Weights of a small transformer language model.
Size: 16 layers, MLP 128 tanh GELU.
Training: a variant of SOAP for these matrices, 138M tokens, 2112 steps.
Each number is 500 + 50 x the weight over its row's rms, rounded and kept within 0 to 999. Layers, rows and columns count from 0. Numbers have three digits each. The size before them is the row's rms in percent of the matrix's.

# o: layer 10 attention output (transposed), 64x64, rms 0.292, rows 20-63, columns 0-63
# v: layer 10 attention value, 64x64, rms 0.323, rows 21-63, columns 0-63
# q: layer 10 attention query, 64x64, rms 0.401, rows 32-63, columns 0-63
# k: layer 10 attention key, 64x64, rms 0.424, rows 32-63, columns 0-63
# up: layer 10 MLP up, 128x64, rms 0.33, rows 0-24, columns 0-63
# down: layer 10 MLP down (transposed), 128x64, rms 0.36, rows 0-23, columns 0-63
o20 090:594470510553423509539496464434401523450530554582477420420484492461449533512488544564448477413549571557408470470448503420459496567457548480492463562491547449451545526551515516424580540456496504
v21 116:459489483499467505466536583430457490447443518558521435591476509457563568546525368502532546499470600456536538609461528496453400418516503511480500545509527469524451541576472581433553505446482546
o21 113:541585523506449531565434510525483563498502486421488588375517419609489452503514566437495551479508565553493424481566524526552547530516539505547489515450510465462577443487488419584416430526511489
v22 115:516444541585490540580516472494625408583598524557454553408510499553512483532553467479448443461474487543501494515511566554512430540475493491485479527566507503572462500574473526482457590599548573
o22 102:520549541412544514410475559500460470519400487556564487467466536433488499436453533618578579479581457542547509421584468484495565426526553480533548464454482494446450491504554540492432504564546546
v23 109:554478472472526533444588480497415453502584456538498528452549574484419507503425413454512565439499474475542490504549516429475539618447517548511466494475497468353575423489544515519551538432510467
o23 107:405377514515470434595463501544483472497423489528471551594467468483537497506585550622492449539442505454484444551446460545541577421456441504477497522559569493474485567506454514532522455476473578
v24 116:464465412526532570456583544425573547494436409576470457532517488475541452499542467507478524541495491494544554587424555438386549588494516457490499443539424500575487446500498522480433421474481561
o24 111:494477571515481415531390435516430492568529542451502546477391495524491573515500520485527512481559471458505443465563491449616438569524408519563521518444566464555518521485418418483499586482465448
v25 101:525475443424575483518424422546486432464542582504460555519424519541462554563528559569524531481446445485425439532579523592457434553453568435428442541539500508533489520454479579495439454509509442
o25 101:433551445451434542464546618451544512572529487567482441530553429458549457462497410464557497522480553526546603486500439410522533470479463536474485515485541498385515489508534419598557523546530527
v26 112:470585459519513468484516516492600518446519410522492531500525553485408517580388547483512478619428536453471461521461553416463606505553463469567503534471520515511480572564561460539442480466463573
o26 103:566431504551463517521492479494359546471562591532544517525494470559500430565492495534525526374434441492574486539492566491581482486541481561416558477519398541583479483531550472519556551523510497
v27 097:520526468463522472482533510557526534573332485481552535479512512520597492521397467469519504455463498490560523550469502529569509493541563463487469511545476555585524473502515544456457387461603372
o27 105:496493603562583539503458516431577500476551575519546529501450471522491553586632540501524530521510495520432545489483447488491470590544372581547507474513464436463530565470506513523577501510414548
v28 104:546475458549503447508514435458517497437482488583489511463569625450534506329474496452497448463577466501495584495510483465554523495515495417467592536511524402492502472548489510462590478512530409
o28 099:503475523526485543500497552493453492570498495467530406587528491557490574565484532505468519596488530483514390457535534583450397471448492506501476505498477539461411569496500484498314484526526582
v29 103:448494531499404584556455467474525425559496576573511406355566491507532509511435445470441485540453504466510519426550523536519608502588423511471495561516509482520528536547409501522501501491507433
o29 102:550526375563446510493523547442402474537445498413497570492436514491423465541568533485521594505534496523470499499512428543396489548452485514526544460433462472457425438487539573428421490428480498
v30 103:480480600585577550538528595454519532488543521489492440481450515543482566545456438490506539553449567457526451579495386514414463483494534486524469489442540573485462447481438546558514450434553613
o30 100:482530495452435442532437458505491515467463422412511586500615405512549530447465498542500544423522485601491502432521472531598538544434440543465445436432493473520466597473504520476528521499476401
v31 111:480462429512439521503480513519555440491494503479542601483469523459511546323482524575437512514508530500493442487495470600523428537542593456433398469553536447567516504525587463493554506575516516
o31 099:499546588440521538478522542552453463489538508570451466532523461460527478567514570422516484439569441484538457478521552510421456385493490562547500582536542584433481555413489479517401482428496408
q32 116:550521479552408465408517410512422576450502434454456502507496597453451503503492497500433548476423387509542547479468512576515498489568582534485411568532579553467470508493501449417498483494571517
k32 127:514533522515481493448548474458435547498548429475425514453430598413467470554491478478493578454494419523589621508481487505471506509584561521431426548522566537504505497552441471383459462440506550
q33 117:524524568527544579373521493545512488486544532548537435493566484509486432480463489559481439513473421543476528500468464481494459497633593573435486583444527548487466510397416490500534453547466578
k33 125:480563564541550575432592504557485519569519460507478418487528463410481441465414489472506472463456396459579511527522488471470531429535541569464479543495551529488433453433432493459538423557444593
q34 107:529458568384513509484527476481576553490496451464496514445452506455445519480503467536449401406532570462569520529559489532477524540571481534604526532442538510485616511580534414541515424579522459
k34 114:489460479475522530548473486512574583475483518488473465462552505460454480515518514618419499393522555456420529516484537554452577562554496546530387523398494537449588520471523444505477430502546388
q35 103:523461628460558450433527466490392538496414474500442527509518513523450505502427562536480503427475569505550502497488523434510475533493563590370530442486511533637422531492472495487490533529442523
k35 110:560461652474557538473470491501522498518499572428484472483464542472385504512452604629442473463511522501555509486566525507563542519522542575475512546457521519558443536510432470416518469498448417
q36 099:493447449590450414502465508568463409466473500426490508488454486574424510500529536556520505515511499480495478516600482507479622488527520462459487524406629515521487512442428554463461600442449569
k36 114:465375448523482445567519480585493445602451483410499542517444525450470485499472522506498504499451445533489509536542431573513552523587554477509403522412558453551461511463471489420426553424485564
q37 115:523512454533527472559550471648453574439477533623514492545514478565470512566466471495502500491432388504520525497438509433579521509467503525633495470468496452512482460495452407554501433479469566
k37 116:589438534583461464540514526567466568439463587526524491502520439502488497582584493520387503480490454564522428522501466436484480513500533519483429423521479436582475530529508412561533424588467579
q38 106:480462502567443476512402414378511457504521474529504551508422461578467562519509498497543515506449483595470477541445528547505511464534515472459541360465485461447514420536550569482524493456514635
k38 098:554510482457428458477368553395437498553502523538547592498501446536476538483478512509578506483508500564440483529416476524545585461487498510390573494497529455462500544595580564482515496537465591
q39 109:517496493470506509535590381484525529462557361476513502497439504508461531421531471460416483575368490486462451506410463483496501534534497524553494478549497446491513456522476474382540479441617510
k39 096:474512501514451502478486364486473532400544460523545539400464533453412447488530485549497460490416516600485531536454495559513472526469447538429532421528472551508441526517468502443490451399602418
q40 111:397493504482449423514494550471435578459527459487440578413420439491482477508561547442464514492545461498427517523591546561577444402415466444487520488455570525504540544489555484468477421534562534
k40 107:470553487534496472534520506498516646501477414463461531462453511489469376600551528461460500500476558531408483466570574592562512420465437540514511497526574439504506502443559447482419550546523507
q41 103:489447502442520542568448424482470502523522498506434525523537542513652493554568606482480449484554526434545510512456490501550527540496510484417366533520547588458409566474495413448536506532482514
k41 116:438454519457501652518450466546440427527585526518452500467438548505582533532480526505459414453465554464510465545475476496511461526551558479528414536461578639456469511447525511446502557438507453
q42 083:456450464526432520473485567460510436580518507580575425546511418431404633443427461532533549545537518544565532521487492481542539474532491497465485554520542505403560516456474456586456567468463510
k42 086:520543520488451434473518548513513452584497456448572535529484431400449575433411426435594512538493426503540547409533555432501484436529425429494508569504468475458537536544490486568563470564526494
q43 119:498447459442431444550503623545479542575538491398449526544436478596415441499544522517503532430451529551517546532562445541554507535543416491486522379510535491494517537491453454447432471559476513
k43 122:457431393512516496558525581590495572557546467367525482572503454542494499498542520495479493393470536525545588529557479540520513441520408531514518458421483516515503550487514454392443517525458571
q44 106:575585466452479533553485517463484524586544465459556513433481503427469477544498471564469497537537533475511596541526442597514453484511480517535455476439427507476389454517354617488505524556543484
k44 118:535535389510490540477509499449376582526513447490619472444457467420496527514442464536560518486479513565615554455516438489542473485475538429518536530434435494484491359532488531491495498503541436
q45 127:542498528448383522489510489513484515506488478545511442464443534473512584478431367577513558512516521675510554489431631429487504486458543492436500553480519496533506475485474494540430539553518485
k45 129:537513488469426414474477523483525549569441494527592478521425498438501630493477412503489501488498447599545503496467605475496492483481593533501549640451402500452528542521451495485512470570476495
q46 104:497475445499493470512521552459497521477426508467444440475480485517418517453491441553561452450515444464399454488452555460404413605553453554507481487386527559459572552463593435522456536514546445
k46 105:569487389550444503479529510455540562525476519559546420545516486508468484482556522496541437456602516486395494504536604496430478583444454560455478511395479547515514564455616547525468546467482519
q47 103:521556592444505514502384479586405543499507452568498540475460488363499474558601486489584538475435539493536456446515488473508496584537550571547413498569583537524513466485515536462509476510536519
k47 114:537585502457459491500399498484477537418570364549502525463457625454482467438570497464519505509539526454559488454576442497497545473586511535467393494551517483508565483490448493519532414505566545
q48 106:504440483574481521430549422577442476479509526522542517460441511468485512369504544470623527512505566577511463433565428561447540564464450526480561472550459560567438486526520522413513580488490526
k48 108:527447480482497443448532499522372428516447468473483450486470530511517549456516512552619485494497589575537482550559392487442618454479418482423560458507532550566478540472495573431472517465492509
q49 114:478429512483497529438519464559484558451448506560441455453537465467458457528468562426493448491373528399476597513524541553631458523524522425466510454502503554549460445477523547515518543582521591
k49 124:516425489534534446488545511492537574404486525562423446504441525458387478560484544541484442494438557447582568458436410528589465420481549413480464470497541477525458444523524468489578518571482515
q50 134:581538413537427486489572459516476500543569531433450529414467398535518533492438427448509463516481557555474545582505599475479498578445553564487532503467503483512564445566623440486522489474508539
k50 134:574565417581462487526576458502418538507498537489422567471505432510428528405466469447483506451507541565440565565462614478475511579423508502476485443502438520473525441583577532512553516518479458
q51 118:462501449543504542491536541507483498482403510505403540458432517563480543504522554449390550377482543517555583502595500453461538497526519567527544440456538470417492628497479438417469501507475529
k51 134:493511518512519513467557510497483519470432480483466549487443514551428507495594537485355569439564513479503556482557438474487512500543509557588520457437545530347454587442474421469418477470492541
q52 113:561511454517476450497454438485502470533458495506415621528461494515350591504529530531467457593492526487556541603469460452567509607494430572504471544512496442530501526424509490530543457465505436
k52 118:548447496593479485526522456562538433521514527508505646489458430556455554532474543428550447455485473483537456497567466467544516569521409479453527585505573423533457455425453440513561536530455425
q53 133:409519532462545524487533569487505532517483478521547490545589560503505415513454455608449533514542383451587497559552558495468519462611532519536432504517474542507430529500483577559599538530486421
k53 117:468500495489537496457567480403573467472431500527556577484601592525495377498425446542422493475527381439562522452497545501444520516585525492501478497534460444478444460460449532547522471530492413
q54 116:491470466437511505486436576541508498453536538585513469495539516502535458564566533488505468324467508442340503584408564497455490492525499426512514468530536531532524473506548489573537451550506554
k54 109:489466501529470477503409546501577538488596501541486465536559428498619467599543493511490433416475555486392544465416512451497478471533507503502475604515458491514471503464583532489454426610480551
q55 112:450489452512476442475529511537530518598503461574465684425488483473481543469597506492571445542516514525470473475484517417405433471453529477593504453467543435456465510463492511560438450548543496
k55 125:574554443467505468526507499516546505564399442480473613444473446485574463439587571526545501551590542462428458478556485440458497413497490535509507482382571473504461500489484493573515427518530422
q56 107:491492502588440475485518481444441463563446470424439482554566514512390575526503535542442530449468523476467481430467475524577550473507535444495524511354469542584540460587482501570410525529439507
k56 122:499504494541510448401557500510410546494389580479473493573393608471412586497461476503465479446538451468499497517536508582525567454491604523454555510473499510579480480550530569516453528546450485
q57 100:465412407500429486504540437527490542391550554478437507482499456482499468492469501546587486405523498472421456575440426446533532520553410494601565572478520476527474458530498585512582520467464532
k57 107:457424539574459375548517537517455525535507451559488586452546505578562468498507485540563450425500457477504441590419464472480579547487453457497574541541517481604477465419464558464580514511487489
q58 113:530452480468501582472525522552555453562418525467531492399458477534490560459520563490527483633545596520534538491524488474473392518496521513482544369515517477395431516538559570551469460505490454
k58 127:543451412499534585486523541497542524469459470457610452418479435554484604471484597577535534585544516483531501478499461478464439518504464461514598433447532536374443530496518518510479516460416487
q59 123:509487568500538400513464504502518526510484458425449539498545484558507605554446566465526521479561585542508456566479541529545462544476423445547537477545480515460538371569538481471523406600404480
k59 134:504496520501529464512440499507521545474483494471464577458538489631472614540411540494521490489461637499456409517456534521518506533416471456485526544507469514460539447568508566506480363544400481
q60 134:559577492465503500538424607428507491523446518539582500477529410486484456538456518484574496518580485462440493431510501558419518524568484531506570525497415433477327467433535548509513488528505523
k60 149:552527455499461469564448585457412497556506500529583493498549478470496476565416527537654558525569505477397449446481471472455451509527433513484562508459400464441432446472515575536513530465491495
q61 104:464472493443458562497513464563485531512480458514471535495456531513556396526494546530487554422490501531538507544525466440413504510533493470519396438434540473547438582373519448523501668440549490
k61 122:475386447428533523512474497489552494512530453479487546459442550499577415434549507534425495403528446525559549492530459412538490476618472528578463493457557509530474576465443464498496585461599481
q62 107:491425462429508465512579474557569511523450525486544544554515521538334410514501527487439479507417498512508599484500522478484497498527491497408480413432608505524483470487507588412504427452480518
k62 118:444424382492490577565530436555612560485476541494554561502446519486412460505479549542494494492472494536495596457450536536428456505506592544447520409439543483581489531504487544410491523488451542
q63 092:425611433422511480468451509457498525534581485573480458545532415447439545471470530501501521454451572522587501433473464515528535506565489424510443450448565489451512510460468569512526427642472467
k63 109:492598475506507474439459539562563593522493473515538492491583520414456512486415485387472485419561515475535552431454475398531590460546444484530583518463530488433555525523458504521554423562480485
v32 087:441446475568398515601503545431464521402495470500458482480511533538533563505480427577480494395444553458564496462529505474438481554495534517528491447593549527554446552506525541568537581415442451
o32 089:422518530477591492509549533486456494552539485489470463504470433420446520472510481514557529530451497553386546449469477406505452411427462524472534452547518472450477397520381540526565388445532515
v33 090:483483519503501486567536509498496524430413496475612548398493501578572403612505565464508501471495384477565492485509539484494482505454461501520518554536485469542654535549432501500469435489532437
o33 089:451530513541560540472485547573452501583444502484588446521500509512486542463514488517541354525461509520516514375508512444387561524557515525430452539512458634503467544564530460535517516522561445
v34 090:447524516370428534537530478385540462611524513467537558512488434401501495411452463418504479518567540487510490517498522560547538544522568528412480506556492562502519530606433521529501535540496447
o34 078:446453529478610502459536542571520499408441505506435543405429529465458488562552511520533503446493427501476500555560431534484407460489496494542481558522539518512460507469608471458440511605393562
v35 112:498456439432451607509630540478482425507548556523548448431476429515483521482512478542447556500511493465496551491479584600474527448526517426424521542554497545531534428426436417560465559537470515
o35 100:509479495557569466543459488495546514525453452462344529470478587524472593491567428548573524442579418493535452436517505519572517524502435535582499451427485437525501535500586509507554509462583496
v36 087:486420472448469520455492539495384506568466506560477499500415511459515464504535500544448580504444460524510426515569523492467552511463404507498428610440510568454449534548441593501579442402451520
o36 092:547457491512569480563503531505496521469495527448442515552519458551402563527462568438511356462423499503443499558510476445596471599562487566552486442474542480538563495461488477540577394445487523
v37 088:491492414544499577550491492536543503517568437572543501471568494439499482393502527405446577552385541480484500450470455510512527509555444392489592486462468479548482496455428497448413496475411483
o37 090:543470577546566528485470478399530522463483461477492483564570511508632599541476525519505495436616397517504430582500541625514562500542506554545468464499471524447472500492489495529552516531551563
v38 103:464556531567468511497465534493635491500463453474412524597509448593553562466518465511442382533531510535546568512541466520483545515493463526517575538536501522465419477351500483546544543523445510
o38 111:386561507503456375512426485427447541420463474536587428422514494521451443438449507502431598518498464514521433478524514477596536525500456498516493449525446463507468496496475588474382526498499511
v39 098:488539510406550523571474500497530568540447538518437449540508440461497546460566532481533576457501509532489545509532577548519527423534490511469467472552426512598490402597435415497433481479430380
o39 092:519507511527437511511473419537473470452479487487465509516551498538420508502489564546559482484518409549517474539408436546383542543526437489474534527486606483405439581476421543405534462438423569
v40 088:517468513534462498481531444519449506530462412565518568476630582548533501552441547477527536455475484612543528513448401456487491503432543506442485437534387494518506548612492488569489581509546475
o40 096:485485571522549451472472554602552481501533587471596470548628497488538511493511593430494410466567550473443474398545536558469470442475489423471525431483512504478517525465488564457452476488410532
v41 113:557547466492494516555522469455507504498481414490477484589514550513627404526430529538424552476547492439523444516512488501491384486521475469402524552433501519525537475593491381508615536527489486
o41 104:538494452486483539480527463567538450487503558462556465526467479501490613474520538485595508478528586598431492556524407505495557532494463458430581447476467542509568458553669436457472517509512532
v42 126:497523510490570543492447467484518436512520461521541557447560492454452474563478394463495505436530492446468448588540477578450488518445426510513638509531544502462542480650382483486550518510463537
o42 122:438470494525490518477504509533512508468504438521536481447406542508495463539547555443470377438399432576549507545542606475506508415524532408441496498458496511457516472513623483486461563456563593
v43 095:471482533397420550517488451468511549512536527525490475434449436550487425407480438617558471499545451462464555454523481487489566508508490606464412507477547434439540426526490542499426530614495488
o43 089:509511489508496596492445449572416464530524445523397515525410574475453521540521492443533540522471455511553538445392451572559449508456453476546498536585433612508549524477500431494442456497437440
v44 092:526538482482503514459517550510522380515503528557419519442441460403558542513501459579539498488523554385522480608499499482512549583536429516518530407543483508557408478479579530505451453494557591
o44 095:483502550488473460531539445451507475434544529501328471482470588475466540432485478501395528516395506562562564460519496482500527527454556538506405485427583501477539493457444473418504494552549568
v45 104:524542480441505510506471553536478466510493404541406534546502549528502547537464598449577510464450540448500460512535472487538464521385528508612561433487548492396489633468502459514520516427414503
o45 094:477447524544480425439487409426480420504539590516564501490500533435479426432533421569460422560499444492448476599453577466480543511505552533475448517535501446545511374515439553557550505519511501
v46 091:446503459541546417505524476501481518527672437448476476481619542528472499560425510462518493479538501466495510540573465484493470579532528527509562536410496539467594552497480534535523637543518550
o46 095:561442584497477573478460463489527544478478481514531515394439487541604506475590497424500493501497477450443449554442591431558458451500432488493475423502507554534515449637548448509460454520495418
v47 077:467524496486523448482528452504584508429423514423465588570528512515551482535486512495439489485544435498497441604509478473464513585554519507662510565565531509428531486498519522398561541527488398
o47 087:552534517497445506557497471469397494543528424585565425467532489528486530489484519508544474502418523585424378497498462420621470497464547497376442533509522529510482542560510475512425532508576538
v48 092:425452465482319534427385479554518550481459473548589482476496468455575487566494517481461586528478519504479440455554471532479497537555545470419526523521561527447515509510425477513611502512511496
o48 092:500453403545541532463483514478454555499453548356494446454507513564418497431423467512516436495462562542465451577545561504578455404426428472499457467528398563456465474497527510495511448466482481
v49 092:548444501535597599537427529411533548511503500535477527453582470494402520481482490526459485503559473583480481495528438491437508566425503484555501547545561597523554568449510492599542563421517572
o49 088:458524514549487475480527455475512559551561480457554434487444473541496489464615467539441481540416420433346610545476559527522510446612505417502490511442456452496530500501459428491457482507487518
v50 102:426533460461508481383514446469491519601556601527541517530498587497519488557518562579532496534461523551480562553430611501598485477529496543482443514418545455478572531442536435496514542527440543
o50 109:608425402572433497608488433551471484422453440573437482503519516443511554484513554475490438470512521554509403572558451428530524529496509508538505529554415506545558513495477545537452496531427439
v51 095:497561396643469551463492540494453489516514505556575457452499557555503472359511463474452523612517490462477511548507523467420451484537522463496425519506511466572437510518531443424424558510439504
o51 094:551464477384513519522539465497585513492570361442548499517510533498506636587526504466505466481554540473494469451441463613577553447539466483505522449487520517562440521467474589529541468514548461
v52 095:511481486360527442496572508431489561538497422579466543441472463478434553490561526475512505573467546507534426519436553540522501588546472498459476417586494435515425426528554484526563522581482449
o52 103:499476536420543559516542560528469372469472616580394430540553505469477441472440547534480539430525466547558475507534500531522516398557569567532502527539507511496512491508466433498462473501451613
v53 094:492474477455508538471480486445482500522468558471396441402488449450477525542539512487564535436596546558462483443525415636499563527526483452553506590555566493499538465546441612522459563458496504
o53 111:602551508528478540519455447544526579519517468558560567535487518512444467474522487539483511516453309513491519561474550449574465451503434500459389463481540481506499527448561446473521381469478526
v54 093:541517512515513443585508522526501487530369462575500432506514474558506519461544482525422433482538427503484582494453518553527520653518505467493575587590546507462532469559467552516393490462474447
o54 105:469604514449583552401481474545531582396532458450531534485529428546567481452482450534538442482494404464524515395445454483541552484569514541429485486536485501499494511397543474456518575455549528
v55 124:425531537431434460542522531581459445512495546561490587397501506510440555535407440557459381541550510532525499373502447456472504557466485444536505432501531570483524526461498522501546440492536575
o55 118:515622507468539429549445516469566588533532493382443508574470537492542435509552504466492541524414525451494529478557533467471398520556545518495553494564411503563438408560504462427519478540527504
v56 088:501544533536557539432556618548426573530427484441556519459463470560525400519507490441556425525481478575516488408485521547514549538516486537589502441626502469496528501384497513543521516474472497
o56 093:419447499443560442482418431404544590545432498494494456653565555497445500484464513564396450523465493423537508400510440461452474460511505492554465527518481502515481504532489501522423516435514490
v57 100:504499480475480464544620544504518588509552496488541582511527567434492496538434451409559505538563476463548498545451534515547513513454527476456481509442513485388502466504552344575580472419485541
o57 094:367473491450582564563518493504519447458483522554557434499411562470484445417546519452566527402521626542502430550511453396448469533532477511519500574434458482505525481499495513471538548477470471
v58 096:568471420531533590530451593565545460525497559477506468416471562499466502525473529459502507478531398470457547596500564579495478428547478427615494485499432602520496458502545484471476416550540501
o58 102:516529503568472491451585425519535465514428380498534556560548528518437512482594518483475553509431544507543390506548474552519508545501542569462536520441524479535523569464383474501455549405575550
v59 085:583531524371556443508443488438522437480386492567444550539484492557517466523460486481543472471520463538470526500470555511594581456564365514488499550513560476549492529439511410503501493431551452
o59 089:429601503547432550599478476544532504434434534529416399539536521594511478452432367597510453551492498467527526528443448485476522560534517508452500517446522449470574447500471469478509541505433501
v60 081:480517436416483407507483489452424456437488533520421536625482445506569495520610530481535532553496519581458594574573413551507478571491505549498510557520483485420493560534471530500525425488548525
o60 079:477421546481472446466467424556439512443481545516531480455537514568487469484383509482497515421489488454557527539486469354608500555526498485377455468464513570534487483463469490448568439511405502
v61 102:479482492457464521522573430456486437537474520452470492493594454550541557537503441556451533572449593519444536455551471503436520567475553553459412525533570542441408519508469429580558540591555549
o61 095:584556595438514454460449511517530536522508523483437450462493477486474522497411552581620567427469450472467564505500574517547451503549480462534552436531436546636531490525531567529462504447487571
v62 092:466508508419567510520552412480559582469524529534580398474423433535452562477431452528536522454517512494480482535454487561527548517539532538622457457503621501518506429472429600512496490437476498
o62 092:482479455508484495530505522517376559493565397538344576550490547484515471469474492495578549488434479476537457511476550483493546416475573435497437575581548462494570541471506419568482529482487540
v63 101:444479475479607470575381469475508400510599475502505546578422565555525491512486541456385450505479439503529463466590479433493509547512441492529482525539542481469410456489504590524557517451529521
o63 099:422479545474508492414553485472433612493514493533541450530487469592451463477464488481465419457477522485469491433446520563465485531502501531493607504411525449590548410516468395526449443606459516
up0 096:444542583549509512524486440530471477503510583428575451434455463520543520524452496489556486439390472467534573507517424520528443515443435519458571616472491566576453495516439534432525582533481415
down0 092:524492482499576438414507465465586541545430538457590508488531486538460397478549545480481469532650501485521514532550537548514477604446490546538496443473521496512482381495474438495491465491472623
up1 102:476545494543404547554372487603469490479507464543591540491485543468481475484485470459538625576511426532483381449476471466473528484499473503521542570422518520485511463497458602555528553557516552
down1 112:533508482496511551421456394516518468468425470583532445404477512543520397478545456474535462515467447404518400590507562529518517579542428527434537565396501527500503510489568497504540567505500546
up2 109:441446503402502472545505486528518509526533483398469451414542473628462491530576496429516508499494522507559565461507588514565544502509398523502373480460468508507579541472496454606520526571466519
down2 115:504597591504607455507520416513617500501483459402499414486453529537503521502522405561480358484505509471484481457483556418440500513504469446547527486506477475470511507606571525509457558517512508
up3 094:463529559495491521452524467491476461548556528538491466592571578478528464630502494521536576605384552540476484452512496457507461478533490501452536422472445417449443552392547490437481576503500545
down3 086:501461455545552500499488577475512554462430596410455513383445459446517434477548481495514580428527457447545499506471460542563506457462532535503489606542537485487501496437406447390546516483576549
up4 118:519503427557513516474531455494500381545460500537465453595507490467541552552504457557488522484580441556435525460373503366507552519459474451536506568440481530527540531430521458417455442477426510
down4 139:442500568494438517433469551543516467525453565415508514469562499439477535592532598414479465481513540425448456530581416539373519519454512451538496476426506511427518560477469531538586504492560458
up5 104:447542509425451421497529528440515490512571481384514523452526464539506512463590480563525523454496450507573540589481487512605518469496455554467477406483397550473561536512408579453468437441457487
down5 111:533476505604538443543409477518539563380443422526530508517502524486488461449534448517414483497519487440528441580514485499536459500505478466540504506491477612521612642519523528508468592480555466
up6 110:521524517526420472522448562587522500419480453444471551436508493641494445501491420511535477401443469519492433502537510519589434496495521579452514553483518430556610438530467568479469498583501505
down6 143:543536516477515469524536528506544485489464476610601562442552463478593383580447496485532408591560490546519512431452531544484502416521452519446525518518472556431504554533440550456457411486472547
up7 100:539548496564488593458497644490532586524492458509518507479469522514558549495530442555543555456449538566490428517525509499474393565617455439534479495552510479502446465549461509455457491417393464
down7 098:586493458502483430592496493468437513524516538444456477540513541411470486425484577533413452495451520425606528539467603503395443510512479467472502452583478473410483454555443443499416485520502484
up8 110:523465540440544527502593505512588496526489562487557484479443515382389507474556438547572540473539402533591542490469503548525502470548541473437461407589473432539460535558536505423534503538523514
down8 102:548524513424521568522499539577517408505484541536412498494504557471474539544465551458524454455542465526548483492521469611422428438488588497551517498447503431457470537450566449473557348459532447
up9 104:499549408526554480560526467563489467500484510491539450552581525477522510518488561542448550489449442480525565540529414532566564552474472491553446413513418568489397476577461421436533524460547383
down9 077:435564416438391454527484439539482584458557477525400527445434477496423585429462474457523548514444480469535482530478472488468485475486396489474481510539472477545403441527578482446437484522494412
up10 092:520586453526609513404527547545439552533484486487505460455507524440436416450528447511546471509571442494439464547555580515571473581550563528502606456429536549455497505535580477453466446540464520
down10 091:392425480542508488434515420601465501568564435535537524462506490541500481563542493463481525489565470436483447443441474535600520513477516577359555473521514580482475520529467533549549417456550478
up11 108:529506505520515531453399465549516494510499520495485500472479520410438466452595492507431525499599465478534476533630499445482482648500415392518514500530560500478513430458490560585524422530453478
down11 103:474567583540475479532519422596497415516521384524457526430414406459494483504563516575592524487482433481465495561435534472498475488525505510499519432549462420468540496604518460441491570553530530
up12 098:451522546446492533476514620507454470627457488519533439450579437444574514505517555583446497496408459530535450476399552494500459503448448463491521509535537388552416557551468462478526489471472537
down12 081:604447466495498537457473477491477496476469502480550479547455614533486515388473489416541506453568512445477445505519421619525523524447439533571498395477434512501488403399512474448470510569485483
up13 107:447520493546514616514374529543500527537551534546531564416467493544472428465553529552543516516462555503509506532497415509539499643529563575420485449560499463461510456464423568455535554525483470
down13 111:540459529456462480459423452492469557545501599487458486473509515523568426484430561385447510502423525432515529499560502482469446460579442386513597439419555516563434558511518478483454437507476496
up14 099:501441458519512564586565476516508457506511504470451502461395591450440436405546494460510513492531505499615519558569393503539545543551438596490477486525509559594508573468447523437503554472462494
down14 099:517579512502467397499427579474478558511453485512589468493612472558503500500475508517453615541469527540456475472555585457590430405464556461557518575525431511506478468568483594543511485515512482
up15 099:485577437443539523536545508552553453547537467465550524509543419565416534572500510558506527530478457450461517462552503593545430426443453440479604563482479463519521562485456440433470451498428609
down15 087:509521479369578499466516445586480463529502403453456486512513515437545559540469487500486530580465557504493464464410538553432525505411541458613432448460448511477457501481531453453509523603441564
up16 103:452594437462555583494493464584538512540460506552510521485529507482520516521457519514470584436472530393407496461528557444532559499534433484462508528441522425469523430464557611417432415480451451
down16 097:545459491470574452472530520486491549552545474566512492408504536539462517475536452505509604503552555446526375479536535453550402418535510565418419503526435493568453439526401566471492468536468545
up17 103:514501571469459549548435523523505605464391455540515487493531422416393572591497561450490569474506538509465568434498519457533527542582447515421515496487508500542444495452435582458454560549519470
down17 078:578500387504434480435555407515558492450494522460483542506502457482526592454562534398536479497513475488461573652484434488521462504510477482542507510526498586553496423496555479518374467466508487
up18 115:511452452499530486601441568622525489406528493464512541535467512580511388537548522451450423482488535472486458548495440453485458589474352457503483443516500489508477523464541532449601466525481513
down18 093:489553510531483531528523518437434569546486531583441508599444582527487521520531465573543477547460521471494464644491560504593537534547521580526499577527532540511568504594501474614495511460568491
up19 087:493516451515555445478516512533424404532568517465491573492576510466501456524486490468470435574419451504419389498554495528546588544542553558507399496491445578528539465519597447517548524482458411
down19 078:504540451432531468470531415458515478568510467592546508454489430502450577554566404445453444524485447537434490370403507521501548457449501505492489480432515503376488472479476436437491428461516513
up20 086:440537487508549501590491559493462460439411584474440562540494517480528540423517470473527521459525503547496533482376477456588495482504517554456530510509483601526435411513486478454335518462524445
down20 078:548496473525434529502507565432474437396468443457539559463541483462531528448474492451496489517444544547516543400470559507575480540506546518565602514549549441508529406430433552435419415459454454
up21 082:497537430474507415561540527502462432500547475338472486571551533485408465575448557511463476555527492615475456506526547474582525533474504546548547482492420576513558486547539519475498496474538404
down21 070:491556503456471425423501484545595441469551534488484373503464505572551546458589537493479486464401525472439488443509474436599506464472485421524486516494533458525564415401561460504487457444547548
up22 098:527569517536531568506514534389507549470460554523540511508436585490536459472501526520551564501477517517504555656485454522494534478515364429483529548399520412520536475514527558457477446468408512
down22 098:490453605483490486479558479497503474484433411490438453470406517522439539534432405539528436478567448493459456402530453478399527460523529507503570533522485429499434467500565556463545525524599586
up23 098:489384574587560448576485464569568533383514468527596443541505530439474485486489464445469504495485429480376450504435529502525527548515461571494535540409482528564528500471541551522451523451469517
down23 091:546437471513409502488455454434435536444484438528459564508418475515499464402556428523558571525465500467533409556376569541554515514473431474540558527468519490515532479518467411546422557488514437
up24 099:438583465566477567434514498502486454515476492458616500500569523498466458427486483391530558540591446456370539528471505479453543555512545482500534520462496521444489472642456461505465563449508544